Weights of a small transformer language model: 11.7M parameters.
Each number is 128 + 24 x the weight over the matrix's rms, rounded and kept within 0 to 255. Layers, rows and columns count from 0.

# layer 5 MLP up, 1280x320, rms 0.0397, rows 682-734, columns 64-127
[[ 97  90 133 126 173  98 152 142 149 114 121 106 137 115 156 137 122 170 103 130 144 119 108 114 121 152 126 176 110 123 128  82 146 133 104 137 132 123 104  82  90 167 180 162 138 133 122 112 119 111  98 117 108 110 140 113 134 114 117 137 110 138 133 170]
 [110 124 180 117 138 138 135 125 116 107 156 178 126 129 136 118 160 127  97 145 124 125  96 121 129 135 126 101 154 129 104 127  91 132 126 141 171 117 146 125 139  99 155 139 133 150 123 147  99 110 104  86 121 115 134 140 127 147 148 147 140 121 157 125]
 [113 161 154 120 148  76 142 123  70 131  88 155 141 138 142 123 150 107 152 102 139 109 122 157 151 163 112 104 134 133 134 126 115  99 211 134 169 180 156 137 141 124 150 156 156 147 157 131 113 140 113 144 107 124 126 118 127 189  84 125 131 112 115 107]
 [152 163 151 116  96 117  98 125 134 115  47 134 142 120 110 126 202 120 158 113 153  98 149 132 108 112 148 160 137 177 132 131 133 178 208 116 126 116 110 161 143 153 158 124 109 170 104 124 134  96 176  98 113 135 101 121 110 131 146 141 193 158 177 111]
 [ 87 142 155 114 108 112 123 125 127  72 104 127 115 120  80  95 120  91 169 111 145  72 147 124 159 157 105 127 113 162 109 122  78 177 124 133 109 143 139 102 108 146 152 122 100 105 138 113  98 124 126 111  84 122 117 136 114 164  96 161 145 144 171 109]
 [127 138 136 172 140 102 149 145 146 176 104 105 176 168 150 134 111 122 130 116 120 143 106 130 133 139 124 171 133 141  91  85 132 110 110 141 136 102 126 140 119  95 138 173 133 123 121  99 138 105 109 125 133 134 116  94 105 116 128  99 131 145 123 148]
 [145 115 181 104  97 145 152 182 105 133 114 112 138 115 115 115 121 106 131  55 140  85 132 104 121 167 102 135 133 131 102 116 138 154  99 127 149 151 167 162 115 135 135 152 127 127 122 108 124  76 108 138 148 124  93 169 165 144 125 119 131  89 171 158]
 [178 139 149  99 155 116 138 123 155  80 124 127 156 125  53 136 132 136  88 132  80 134  88 140 127 113 124 122 145 110 112 138 140 124 129  68 174 146 125 173 135 120 142 112 125 144 125 138 137 104 127 107 108 137 105 184 112 114 127  83 176 167 108 107]
 [142 120 118 129 186 110  89 129 147 138 114  96 129 160 180 126 121 168  92 103 135 103 127 163 125 106 109 140 121 140 128 115 162 146  76  81 182 152 130 109  94 152 106 176 115 128 113 145  79 140 112  66 132 135 154 108  89 133 135 116 125 141 146 156]
 [108 130 127 148 109  71 121 182 132 140 111 102 125 129 126 125 115 138 134 116 133 149 116 159 123 140 123 153 105 116 109 130  80 163 144 141 144 176 106 119 142 118 143 125 145 139 127 110 126 126 115 119 119 128 117 150 106 142 136 107 149 152 127 141]
 [ 85 133 141 119  94 102  95 171 146 105 129 133 174 180 127  66 152 109 126 131 127 156 122 178 193  90 105 129 114 146 167 116 130 135  90 161 139 145 155  68 145 133 170 123 134 119 149 151  87 141  93  98 133  76 152 147  76 120  89 158 145 136 125 119]
 [123 122 104 165 138  90  89 139 139  90 125 140  92 120 177 141 183  95 137 136 126 157 118 132 164 111 122 181 140 101 132 123 148 105 107 131 142 115 134 122  79 105 155 146 119 139 140 164 114  96  90 130  88  71 105 136 121 152 130 126 127  99 126 142]
 [152 121 112  94 141 147 125 117 100  75 167 133 182 183  84  93 105 123 125 156 142 153  87 138  90  82 125 124 128 114 156 139 134 102 132 129 143 120 124 128  91 130 139 154 104 172  73  96 130 139 108 154  87 133 126 154 155 148 146  75 155 146 129 114]
 [130 125 120 185 106  76 156 155 142 153  88 173 112 133 129 125 162 135 164  64 195 136 101 143 170 169 104 146 154 101 102  97 152 137 117 166 145 168 116 127 108 129 142 118 133 135 133 113 135  71 111 119 143  99 126 139 111 153 132  97 179 153 136 134]
 [122 115 121 121 155 112 110 133 130 116 107 106 125 165 142 109 124 114 101 140 103 152  90 119 101 130 122 151 139 142 141 115 116 171 108 162 142 122 141 132 106 128 136 100 107 140 113 122 146  86 131 102 115 114 140 113 111 140 137 135 164 117 130 129]
 [132 160 140 119 135 159 137 136  85 119 112 153 176 152 118 114 139 114 123 123 118 150 113 123 123 126 123 149 129 144 139 127 164 112 130 136 157 141 116 137  93 136 124 144 138 122  90 127 123 109 132 145 134 107 140 108 132 129 136 123 119 129 144 132]
 [122 125 150  92 106 119 114 133 148 102 121 110  85 118 132 118 133  98 147 116 152 117 147 114 154 136 109 119 157 166 158 113 138 141 159 170 143 159 109 110 116 169 156 135 113 107 122 145  84 132 127 137 118 164 123 133 126 150 100 125 103 140 162 153]
 [111 108 130 105 152 100 131 118 152 136  88 112 145 122 133 132 156 110 126 118 143 147 106 130 136 108 110 147 153 142 135 114 125 157 137 121 120 132  98 136 102 109 123 123 126 161 129 123 147 110 119 134 154 114 139 127 103 128 145 132 138 160 137 150]
 [129  67 133  99 146  97 148 119 147 125  91  53 128 146 101 111 122 177 130 119  98 155  93 119 114 124 111 121 150 137 144 103 173 132 119 100 119 131  89 103 118 165  97  88 133 128  93 124 106  92 118 129  94 154 133 158 118 132  91 126 145 134 135  81]
 [137 144 127 119 107 116 130 122 112 104 124  94 109 114  97 156 118 145 156  93 154 118 116 115 121 151 108 119 151 124 119 106 148 111 108 113 125 110 120 149  78 183 142 136 113  99 128 114 144 136 122 104 111 106 127 109 110 146  93 138 132 112 157 136]
 [133 155 143 101  81 140  50 158  89 151 101 133 122 137 164 121 132 140 146 139 111  76 167 109 136 137 105 157 121 169 104 124 110 115 135 154 127 149 129 119 165 122 136 162 125 127 133 190 112 132 118 116 121 146 111 106 141 117 160 140 116 166 153 156]
 [ 86 127 118 142 128 118 133 157  78 115  87 166  87 143 137 124 159 168 144 150 126 116 117 158 156 128 110 169 183 140 135 107 145 172 146  86 108 183 121 115 111 147 140 163 151  99 109 107 138 147  87  92 131  80 122 119 116 159  78 143 126 120 195 125]
 [115  75 146 128  72 113  57 126 112 113 108  89  85 142 115 112 177 147  76 155 111 144 106 153 154  68 134 111 136 103 100 159  87 109 134 111 174 144 111 143 126 141 150 138 127 165  81 141 154 105 107 109  77 113  88 132 155 138 127 100 148  99  76 123]
 [150 118 104  89 108 132 139 101 134 109 106 104 149 141 135 129 152 110 182  77 144 117 141 103 117 125 122 157 132 124 149  96 159 115 124 165 126 120 147 156 105 144 142 132  92 145 152 112 137 128 125 134 118 112  99 140 122 141 137 102 110 125 147 164]
 [138 123 149  64 147 134  69 115 146  94 110 167 169 140  96 102 106 107 147 137 128 119 144 106 124 131 120 132 140 136  93 160 130 113 121  75 153 139 157 127 129 102 125 181 105 126 130  94  73 120 129  89 104 100 111 146 156 128 128 155 105 152 136 161]
 [ 95 138 121 140 123 139 150 113 135 130 122 155 143 138 151 153 129 120 122 147 117 135 128 158 129 127 132 189 142 141 163 130 135 126 126  90 147 133 141 128 124 130 137 130 119 160 108 107 119 137 126  83 138 100 128 116 125 138  98 114 126 152 121 154]
 [102  90 152 149 117 123 136 174 130 118 116 113 113 135 174 178 150 140 118 115 139  86 130 131 160 122 117 152 128 135 119 107  65 117 134 117 185 141 128 167  97 116 132 112 167 128 141 140 132 121 164 100 135 135 142 151  64 154 178  67 121 158 152  93]
 [158 140 170 144 102 154 112 102  74 140 111 156 107 122 159 124 141 127 154 134 141 113 143 129 121 152 138 156 101 124 151 143  97 148 155 173 154 145 126 147 104 168 150 172 165 145 106 167 157 123 122 112 101 147 143 197 107 124 138 139 108 153 166 174]
 [125 135 145 130 130 123 140 149 140 136 117 138 142 121 122 106 152 145 146 121 122  91 125 122 126 126 134 121 137 162 138 128 119 146 101 118 129 159 143 132 151 154 104 129 146 144 122  97 146  99 103 117 137 129 159 125 153 159 124 132 144 134 128 133]
 [134 146 141 191 130  78  94 135 154  91  70 114 127 107 173 144 134 148 118 147 163 133 133 147 163 119 111 176 155 154 136  80 172 143 128 195 149  99 116 109  94 169 105 205 117 132 129 112 111 139 116 137 122 112 112 115 114 105 114 116 120 150 118 157]
 [132 140 151  81 134 137  94 117 101  95  95 143 146 155 137 127 111 129 137 114 132 131  94 125 120 116 127 166 144 138 137 115 160 131 100 132 151 109 117 154 133 137 138 139 113 137 145 107 167 138 127 121 113 121 117  95 111 113 162  92 127  85 123 151]
 [152 129 171 131 129 114 122 126 123 130  90 105 111  83 122 115 171 160  80 150 137 136 126 120 114 104 160 151 136 140 134  69 110 134 140 169 119 135 140 109 112 168 164 103  78 145 114 138 118 146 123 108 118 127  75 217 125  96 102 112 113 150 114 152]
 [120 112 119 150 119 136 144 112 123 109 123 128 123 141 138 128 168 125 117  88 161 129  93 154 119 105 121 136 146 142 179 153 101 199 141 113 142 142 143 131 110 138 140 115 125 166 101 138 141 140 111 123 124 118 108  99 102 138  96 157 144 169 156 123]
 [128  72 128 138 108 132 109 153 151 109 100 113 136 136 149 135  98 146 143 141 175 125 116 105 134 149 115 118 153 133 122 148 120 138 139 161  98 120 132 130 111 141 118 141 147 166 108 143 182 102 127 154  92 159 147 131 119 160 155 140 127 101 139 147]
 [140  74  85 105 167 119  77 139 100 120 109 125 126 136 155 122 147 118 151 127  63 161  74  94 190 129  93 100 117 146 130 119 140  87 176 150 154 132 119 133 124 110 102 133 173 129 165 151 159 102 105 140 150 129  89 126 134 189 122 107 136 156 145 193]
 [ 83  84 130 150 130 132 109 130  86 113 155 165  93 137 138 115 101 111 148 117 134 125 131 128 116 167 129 144 148  95 192 126  95 194 139 123 119 109 132 142 124 135 126 126 126 182  76 106 144 143 112 130  82 127 119 132  99 174 144 107 125 119 129 131]
 [ 86 145 155  97 155 120 143 150 118 126 139 101 143 122 117 114 153 109  95 179  84 105  97 132 145 139 133 114 128 175 177 141 125 118 182  93 134 117 110 103 124 134 118 115  98 125 120 155 102 111 118 118 106 145 114 136 128 137 131 104  88 126  89 160]
 [ 89 119 136 120 122  80 136 100 113 141 102 122 143 125  78 135 115  94 113 102  94 117 111 128 156 153 120 116  96 143 133 129 114 118 120  86 152 164  88 149  99 203 162 142 120  86 127 121 141  87  88 140  77 151 120 140 103 161 158 117 101 161  90 116]
 [121 108 124  98 122 146  90 128 124 121  93 149 120 144 152 101 170 137 109 137 137 130 141 130 115 148 130 105 107 145 121 133  85 151 160 124 106 122 165 156 109 135 164  85  94 120 156  76 118 166  77  99 118  91 110 158 111 159 142  82 111 176 136 126]
 [158 134 119 102 140 100  87 122 117 130  98 126 141 111 151 140 141 111 164 148 119 141 100 115 113 154 129 119 111 130 114 124 158 145 118  83 140 109 119 151 106 158 165 132 163 116 141 115  89 133 115 145  86  93 103 132 115 154 120 140 110 155 134 128]
 [144 108 130  84 122 145 101 122 132 100 106 144 119 148 133 141 148 121 141 149 171 126 108 118 120 134 119 157 166 129 131 123 141 135 128 129 135 102 110 107 120 145 150 132  95 160 121 116 103 123 119 103 104  88 130 120  60 159 151 124 125 116 133 135]
 [124 157  85 144 138 139 113  88 164  93 123 136 127 167 143  97 162 145 167 136 182  93 129 124 105  91 134 138 152 119 151 123 127 172 167 110 131 117 108  93 110 142 142 175 107 155 135 101 121 124 101 158 122  75  96 164  70 138 131 139 120 186 145 147]
 [136 122 154 122 155 119 121 142 137 108 103 141 152 140 144 116 136 117 116  91 147 145 109 118 121 112 116 151 170 138 143 119 138 129 115 135 145 149 142 129 140 118  96 143 166 167 124 117 139 117 126 151 159 120 136 131 127 137 161  90 147 100 144 168]
 [105  98 112 125 165 139 126 103 139 119 116 122 120 131 129 113 140 142 147 197 139 129 138 134 102 125 143 154 137 120 144 135 116 142 120 101 118 140 117  93  80 155 143 162  96 142 109 125 149 124  86 110 111 140 148 118 123 133 104 141 134 177 105 143]
 [170 121 159 151 100  78 158 142 132 150 142 141 115  98 126 124 149 109 146 128 119 143 110 170 149  82  96 126 131 140 140 134 117 124 145 158  98  92 113 132 108 138 148 141 119 125 116 127  97 158 100 112  69 150 126 154 106 169 117 115 117 116 174 107]
 [140 132 164 104 133 102 136 161 112 118 106 199 162 119 152 126 181 100  75 169 110 114 106 121 145 116 159 130 120 144 132 103 147 154 125 109 142 160 121 121  91 124 163 127 157 150 144 151 128 116  64  65  99  79 128 134 168 132 145  94 142 119  89 199]
 [153 106 123 137 165 138  82 120 145 103  89 129 135 163  91  68 105  99 119 111 151 117 127  75 117 118 111 127 121 153 125 141 157 122 119 141 136 124 110 144 132  96 126 160  77 145 135 123 141 106  98 169  99 152 118 130 124 120 176 128 141 109 118 156]
 [149 131 154 150 143 140 113 126 100  94 148 128 178 123 117 121 146 106 136 118 115  93 124 159 113 133 132 135 155 162 100 108 109 107 174 128 152 132 133 156 136 144 182 150 136 164 124 134 151 125 109 104 101 166  57 154 125 134 138 144 137 139 122 116]
 [115 168 152 143  66 119 118 156 116 130 121 148  98 156 138 142 123 157 210  96 128 146 131 138 138 119 115 121 116 163 138 141 140 154 134 134 153 109 134 144 115 131  96  99 164 148 131  86 117 117 134 167  65 160 148 136 136 115 112 128 135  97 131 173]
 [120 118 128 109 118 128 146 130 133  97 129 175 140 147 127 126  84  91 137 122 112 146  84 127 134 162 106 142 120 158 143 125 109 109 123 133 158 115 118 117 119 156 109 151 102 146 108 128 146 127 116 136 126 134 136 142 156 123 115 119 155 157 137 116]
 [128 113 129 139 130 121 104 168 145  77 113 103 118 138 129  87 140 108 146 136 146 130 110  92 122 166 130 121 128 139 106 132 117  94 139 123 140 161 132 142 158 164 108 115 140 144 101 113 118 145 131  92 146 138 144 136 105  89 106 116 185 129 160 106]
 [117  99 170  77  94 156 153 108 127 130 121  94 159 105 107  91 123 124 165 132 118 122 122 144 109 120 139 122  98 125  99 121 127  89 143 114 151 118 139 110  77 128 142 103 127 123 135 164 126 141 134 106 135 158 100 166 144  90 151 106 125 124  89 137]
 [ 88 130 128 143 122  79 125 163 151  99 149  78  99 186 143 103 154  89 117 163 102 140 136 138 124  93 122 114 138 151 178 107 130 147 135  97 114 152 155 122  94 182 130 125 144 191 153 118  74 179  92 111  93  81 113 125 118 129  93 149 120 130 152 140]]
# layer 5 MLP down (transposed), 1280x320, rms 0.0331, rows 682-733, columns 64-127
[[154 145 115 150 110 133 141  78 112 107 137  99 112 131 153 153 157 128 112 130 153 134  87  91  96 129 163 134 108 147 114 128 126 144 156 154 108 111  88 130 130 132 153 124 112  84  85  80  93 142 140  79 128 138  93 147 138  69 101  84 108 104 118 155]
 [165 131 121 154 139 138 115 121 150 139 132 107 100 101  91  74 128 132 143 103 141 113 171 118 125 128 166 128 128 128 110 159 115 134 107 159 107 106 144 119 124 171  93 157 145 126 119 117  99 106  95 126 142 117 148 117 134 111 142 153 102 103 115 123]
 [143 145 162 129 158 163 119 113 125 141 156 137  97 126 139 152  83 110 142 115 120 103 121 154 155 149  72  97 138 141  96  93 121 174 158 159 108 120 104 138 124 102  89 156 155 119  67 109 117 151 119 126  82 104 127 107 107 100 104  62 109  82 150 122]
 [125 125 131 139 104 127 123 142 132 135 119 130 144 124 124  95 112 128 126 118 143 116 114 142 115 137 137 152  99 125 136 120 121 125 115 133 125 125 153 143 133 136 126 121 118 127 141 129 142 131 255 127 137 112 131 118 133 126 147 122 123 134 133 119]
 [ 89 144 163 111 146 101 108 139 158 137 127  94 165 159 114 126 134  73 147 106  99  83 139 156 127  96 104 146 133  67 135 105  74 103 101 153  95 105 148 175 133 138  95 201 115 123 126 167 138 180 141 142 111 143 153 119 167 138 135 114 149 116 146 177]
 [152  67 121 107 115 150 100 112 103  99 149  99 147  83 123 127 158 134 160 148 163 114 139  75 100 163 167  94 136 132  78  91 153 119 131 165 114  97 112 188 128 112  86 166 157 125 136 127  96 123 140 122 118  98 118 135 154 126 148 116 118 138  94 147]
 [ 88 138 105 111  90 124 163 125 137 117 142 172 113 145 196 151 127 138 124 148 132 148 138 136 172 112 148 147 127 106 142 107 135  98 147 179 125  88  83 157 103 135 111  83 142 170 125 158 151 136 145 160 118 152 142 112  77 161 126 103 159 117 134 168]
 [134 118 119 121 157 136 106 109 100  84 133 164 142 129 134 135 155 170 118 112 137 111 122 145 159 164 122 102 128 120 105 115 114 124 138 143 129 132 127 113 133  91 116 154 108 124  93 111 127 103 101 135 176 128 182 111 123 125  86  98  87 117 118  94]
 [159 164 120 147 154 123 173  70 139 169 137 101 134 180  89 153 166 186 147  84 144  91 136 158 125 138 120 121 155 112 152 106 121 147 174 139 118 118  99 105  93 129 121 144 115 152 141 117 200 130 117 113 114 109 127 111 147 102 136 126 148  88 134 136]
 [131  95 124 142 138 146 144 126 145 134 126 134 147 105 140 145 160 152 121  99 115 117 143 108 126 172 129 152 143 111  98 129 120 128 170 135 120 114 125 161 133 107 138 131 141 134 164 109 152 123 111 100  96 164  80 138 141 138 137 174 117 114 126 127]
 [107 113 117 141 117 157 106 113 111 130 129 150  82 116 151 132 108 123  99 101 130 119 154 126 138 142 106 119 159 104 157 127 129 153 130 136 142 108 133 107 137 168 159 109 153 134 136  67 146 109 110 143 113 103 150 159 125 139 120 147 142 148 146 108]
 [108 151 103 138 173  76 147 139 134 131 167 121 121 162 102 123 174 100 140 102 116 157 169 131  91 137 128 126 160 134 126 111 120 145 120 133 158 156 113 138 127  90 111 138 119 123  91 175 149 137 100 131 134 167 138 132 107 119 102 161 106 117 148 153]
 [141 136 155 134  93 140 130 126 134 144 138 135  98 157 110 150  87  88 118 133 132 132 162  95 130 140 145  94 121  91 132 140 138  89 167  86 111 102 120 119 156 169 161 134 162 121  75 111 115  61 135  90 140 176  80 116 139 166 121 203 135 115  96  88]
 [125 138 121 139 176 129 114 138 115 152 145 106 135  93 131 144 149 123 109 128 124 135 140 106 166 137 109 125 118 131 130 110  94 111 141 125 141 129 122 163 148 125 130 107 179 128 113 107 130 145 138 150 110 118 132 123 121 147 122 138 153 117  98 111]
 [141 128 118 127 105 120  95 152 141 104 149 112  87 118 124  95  83 127 152 139 146 106 150 174 108 118 124 130 136 122 111 139 146 146  79  83 120 123 134 123 113 113 103 138 145 135 149 129 109 142  92 158 134  93 107 123 142 102 138 125 101 128 123 160]
 [143 114 121 188 117 136 111 132 132 119 138 119  95  92  74 127 169 107 148 155 115 144 150 104 122 123  92  95 153 134 123 142 145 161 116 158  88 120 163 155 131 129 122 127 132  93 115 142 139  95  91 121 106 186 111 150 123 129 106 153 120 145 132 102]
 [130 153 109 137 137 123  99 143 121 120 118  59 109 116 121 117 100 103 144 144 151 158 130  85 149 168 101 102 140 139 147 126 126 131 147 158 134 137  89 103 166 134 103 154 140 173 103 144 105 141 147  89 129 121 165 103  89 149 159 143 119  93  96 116]
 [149 103 134 159 116 132 107 157 126 115 114 130 129 153 113  88 138 140 129 127 116 116 136 114 123  90 118 142 163 154 156 128 147 142 150  96 131 123 148 123 122 103 135 151 110  92 123 130 161  84 107 130 136 138 124 109 132 125 149 118  97 132  97 119]
 [127 121 140 135 117 116 183 153 120 124 145 115 105 116 110 152 142 165  76 125 145  99 135 151 158 144 148 205 121 132 127 137 131  91  85 157 155 116 123 160 152 114 145  80 155 104 113 110 145 125 150 152 108 113 132 155 110 148  95 138 134 147 120 153]
 [158 106 102 176 167 122 110 119 135 149 149 133 127 119 146 147 126  95 173 137 118 108 178  96 143 142 126 115  87 143 131 124 142 107 114 130  96 148 123 148 128 139 132 148 109 137 113 106 127 121  86 110 112 117 157  89 103 142 140 146  97 138 108 146]
 [139  75 164 110 142 119 109 125 121 106 170 109  94  88 137 202 139 192 125 131 137 142 111 152  93 104 111 187 137 101 132 129 111 110  99 102 158 130 128 145 120  70  67 106 126 185 113 107 127 109 119 132 134 111 123 126 147 138  95 141 161 139 170 136]
 [162 121 124 114 118 109 125 116 100 146 123 162 118 153  94 174 196 153 150  66  76 111 118  84 141 146 102 200 116  82 123 134 172 178 102 101 130 180 119  98 104 102 144 131 144 100 128 123 127 103  99 136 136 112 169 131 134 130  97 116 146  83 158 118]
 [119 134 109 131 138 139 139  67 139  84 160 150 100 133 114 164 142 142 154 136 142  93 109 176  98 138 131 135 159 163 140 136 115 138 102 106 114 115 110 115  97 175 133 137 182 142 142  91  91 129  95 135 129 143 129  99 121 140 138 124 141 162 129 132]
 [141  97 110 123 113  97 105  92 111 120 140 135 155 124 106 130  87 126 135  99 129 137 162 108 138 127 131  69 140 139 164 128  88 137 116 133 112 112 119 144 145 155 137 113 126 146 103 124 145  93 136 122 128 156  94 116  98 140  98 110  97 132  64 119]
 [108 122 158 186 109 152 143 144 153 109  86 133 125 127 122 131 140 114 105 106 138 125  97 128 119 113 120 119 172 129 134 146 147  89 162 132 139 127 106 163 134 131 128  81 150 121 111 132 139  96 120 129 115 149 148 126  70 118 129  88 152 132 122 172]
 [102 114 121 120 113 128 105 153 111 104 145 123 114 134  78 118 128 133 123 159 116 108 144 103 128 121  90 104 116 133  99 106 121 131 125 130 116 121 123 144 153 117 163 122 112 116 137 172  97  89 131 149 122 142 108 112 114 107 109  91 133 125  88 122]
 [127 115 145 131 121 142 127 150 115 139 146 135 133 126 124 138 131 117 125 153 123 144 124 152 146 121 148 131 113 156 142 136 135 127 123 130 117 122 127 130 125 130 127 130 129 122 112 134 109 114 255 137 132 130 155 114 101 149 130 139 136 121 134 143]
 [150 113 102 130 132  61 123 167 127 134 109 122 108 135 137 109 162 124 129  93 119 138 121  90 110 137 192 150 157 146 127 143 103 152 115 132 140 127 130 124 125 105 119  95 128 113 122 144 124 159 190 143 119 124 109 141 159 139 145 139 120  98 105 152]
 [130 138 115 124 140 120 142 135 120 120 129 105 133 140 120 115 125 123 119 110 107 119 134 137 144 136 124 125 144 109 114 125 136 108 125 131 131 118 150 122 109 109 142 127 132 120 129 133 138 131 115 122 125 127 143 133 120 138 135 133 134 122 133 108]
 [123 133 156 107 138  86 124  82 144 160  99 123 110 167 163  98  88 120 112 143 118 143 147 164 120 120 167  83 102 109 143 125  90 136 133 177 147 146 116 146 134 142 117 150 121 120 115 106 160 181 135 152  95 142 124 105 150 105 125  90 133 103 124 157]
 [150 152 134 155 107 124 133 122 137  80 143 107 104 121 138 150 133 128 140 109  72 136 105 107 105  93 118 133 153 192 121 147 149 137 119 130 115 145 147 154 129 147 155 108 119  94 143 121 109 148  91 145 128 139 130 101 121 105 110 147 105 129 177 147]
 [147 124 139 131 116 109 136 121 115 122 127 118 151  89 138 110 153 122  88 134 132 145  89 153 105 140 148 122 140 169 106 150 136 160 121 126 113 150  96 133 131 127 147 135 130 178 130 106 119 133 199 150  80 141 136 162 141 134 135  94 131 120  72 122]
 [121 150 133 164 135 114 151  91 133 126 135 118 133 131 151 119 112 123  81 139  81 117 142  92 109 134 127 123 141 114  96 101 135 138 158 125 131 139 135 118 138 155 118 176 121 128 133 151 124  99 104 125 105 170 127 150 157 144  88 124 122 133 126 112]
 [142 131 106 118 160 112 127 111 135 118 131 172 177 136 125 130 125 101 117 149 165  95 131 125 118  98 126 145 156 143 121 138 144 120 130 126 117 134 172 106 152  85 131 121 119  94 113 113  98 147  87 104 138 110 114 126 135 146 116 136  71 167 113 135]
 [118 119 133  99 142 147 116 120 112 140 132 129 103 124  99 116 149 133 165 153  86 137  54  71 152 178  97  98 126 133  76 159  83 158 135  94  97 146 113 130 120 172  83 143  67 155 134 161  88  75  82 119  56  83 148 158 153 142 175  76 108 151  90 164]
 [123 123 137 164 122 133 114 127 147 116 125 109 119 127 134 119 157  99 118 148 127 130 141 119  88 100 130 100 155 112 124 124 153 114 112 126 125  91 110 142 129 149 114 102 132  91 156 124 136 130  93 146 135 155 110 153 105 147 152 147 113 108 112  85]
 [134 108 164 181  98 151 192 118 119 143  95 149 139  99 131 124 122 140  75 153 139 157 152 146 102 172 131 131 132 155 122 128  58 141 111 132 160 118 110 164 134 163 102 151  96 154 114 130 109 107 130 117 112 142 143 133 137 109 156  84 125  79 101 123]
 [140 133 145 105 135 105 131 135 105 126 136 118 131 131 163 121 106 187 117  61 119 113 156 138 134 150 148 156  96 144 143 141  63 122 133 109 123 126 137 109 116 162 160 125  98  98 121 106 167 113 133  90 103  96 177 170 100 145 134  96 113  81 145  99]
 [ 87 102 122 101 134 134 129 103 161  95 134 120 102 120 132 140 121 152 145 136 159 124 160 155 106 134 148 107 132  91  98 113  69 146 122 152 169 193 119  97 158 166 117 140 118 187 115 156 109 161  90 133 134 121 148  58 122 106 117 126 119 153  82 191]
 [161 152  67  92 148 101 165 141 109 142 110 121  97 149 120 132  91 186 176  84 121 108 135 130 156 132 111 136 170 120 113 115 130 168 118  87 113 134 108 142  92 164 137 135 152 121 168 124 140  59 119 107 115 124 136 127 141 148 125 128 133 118 141 108]
 [134 148 148 156 158 155 115 124 153 126 134 116 127 147 133 118 124 117 133 137 116 110 139 132 120 112  90 108 136 111  92 131 114 158 151 127 121 132 133 148 154 137 106 122 133 139 150 111 151 136  74 128 146 134  77 145 136 123 122 165 104 123 134 125]
 [157  91 137 150 134 132 151 147  84 170 112 125 109 125  82 119 132 145 156 113 156  91 117 125 144 143 128 149  89 155 131 139 110 119  95 153  90 112 111 109 141 160 173 115 107 126 131 104 176 137 105 131 144 108 146 183 124  95 149 104 102 126 131 138]
 [150 118 122 155 120 178 107 133 139 121 114  91 149 133 137 124 111 137 135 173 108 120 124 113 116 140  59 139 107 152 124 142 119  79 101 119 120 124 129 156 135 138 128 170 106 104 137 161 111 112  90 137  92 144 109 113 135 131 134 149 101 145  92 149]
 [120 142 189 119 106  87 138 147  85 138 146 117 101 152 143 128 168  99 138 151 149 123 161 124  77 147 146 176 144  99 183 111 108 157 142 144  95 120 110 125  86 127 105 106 142 121 135 137 165 157 118 116  78  81 141 132  83 125 160 155 126  79 164 116]
 [125 158 139 122  85 110 117 105 132 130 146 132 109 136 134  90 178 129 192 121 145 108 129 146 129 144  92 140 121 114 114 129 138  86 146 144 136  83 106 108 147 120 132 149 137 118 119 147 146 126 111 122 120 185 139 125 123 127 128 131 125 143 117 134]
 [160 137 144  89 121 119  68 136 133 103 128 136 147 140 126 104  93  99 100 127 114 115 163 150 148 117 123 139 112 129 125 131 116 115 148 138 132 113 126 195 101  99 136 100 146 101 145 127 111 171 102 151  94 144  74 148 113 170 127 123 154 130 148 149]
 [134 122  96 104 126 106 145 132 138 118 192 131 117 139 139 156 138 126 144 112 154 115 109 135 154 154 124 108 159 156 136 122 165 138 111 140 123 112  96  68 134 166  97 119 130 116 156 117 126 113 104 107 112 123  97 136 120 118 160 154 153 114 130 132]
 [121 142  62 133 138  91 102 139 128 122 123 131 145 100 138 167 124 123 124 137 157 124 137 147 148 131 154 163 135 138 131  76 161 127 106 124 128 147 129 126 117 129 125 111 137 107 118 150 108 119 169 119 119 142 155 117 118 167 134 142 154 116 120 105]
 [143 125  94 119 107 125 143 127 135 123 152 104 156 132 136 132 109 110 126 159 151 139 116 102 140 172 128 140 171 112 140 126 110 116 119 123 113 147 131  92 120 159  89  88 124 114 102 171 127 102 108 104 180 104 119 137  99 147 152 140 116  86 106 118]
 [155  92 121 141 162 165 118 125 154 110 131 116 142 137 157 130 164 145 135 172 127 137 130 177 134  95  91 125 144  77 131 125 151 151  91 123 104 106 124  99 106 128 158 103 120 144 151 112 132 127 113  98  93 139 140 112  75 158 136 117 111 103 126 144]
 [118 113 109 101 139 104 170 120 129 144 182 104  96 132  93 112 181 133 136 139 149 116 110 126  79 133 141 129 144 167 152 106 139 130 108 129 117 117  74 138 111 110 121 130 127 126 172 104 145 134 100 170  89 126 104 137  90 161 146 130 110 138  99 143]
 [128 102 135 133 107 121 161 111 135 114 130 136 131 143 108 104  71 106 109  97 135 105 149 176 132 153 169 167 143 145 143  79 147 141 112 110 135 149  93  90 125 114 118 176 108 112 168 132 152 181 167 147 180 149 150 105  81 118 141 142 116 127 156 103]]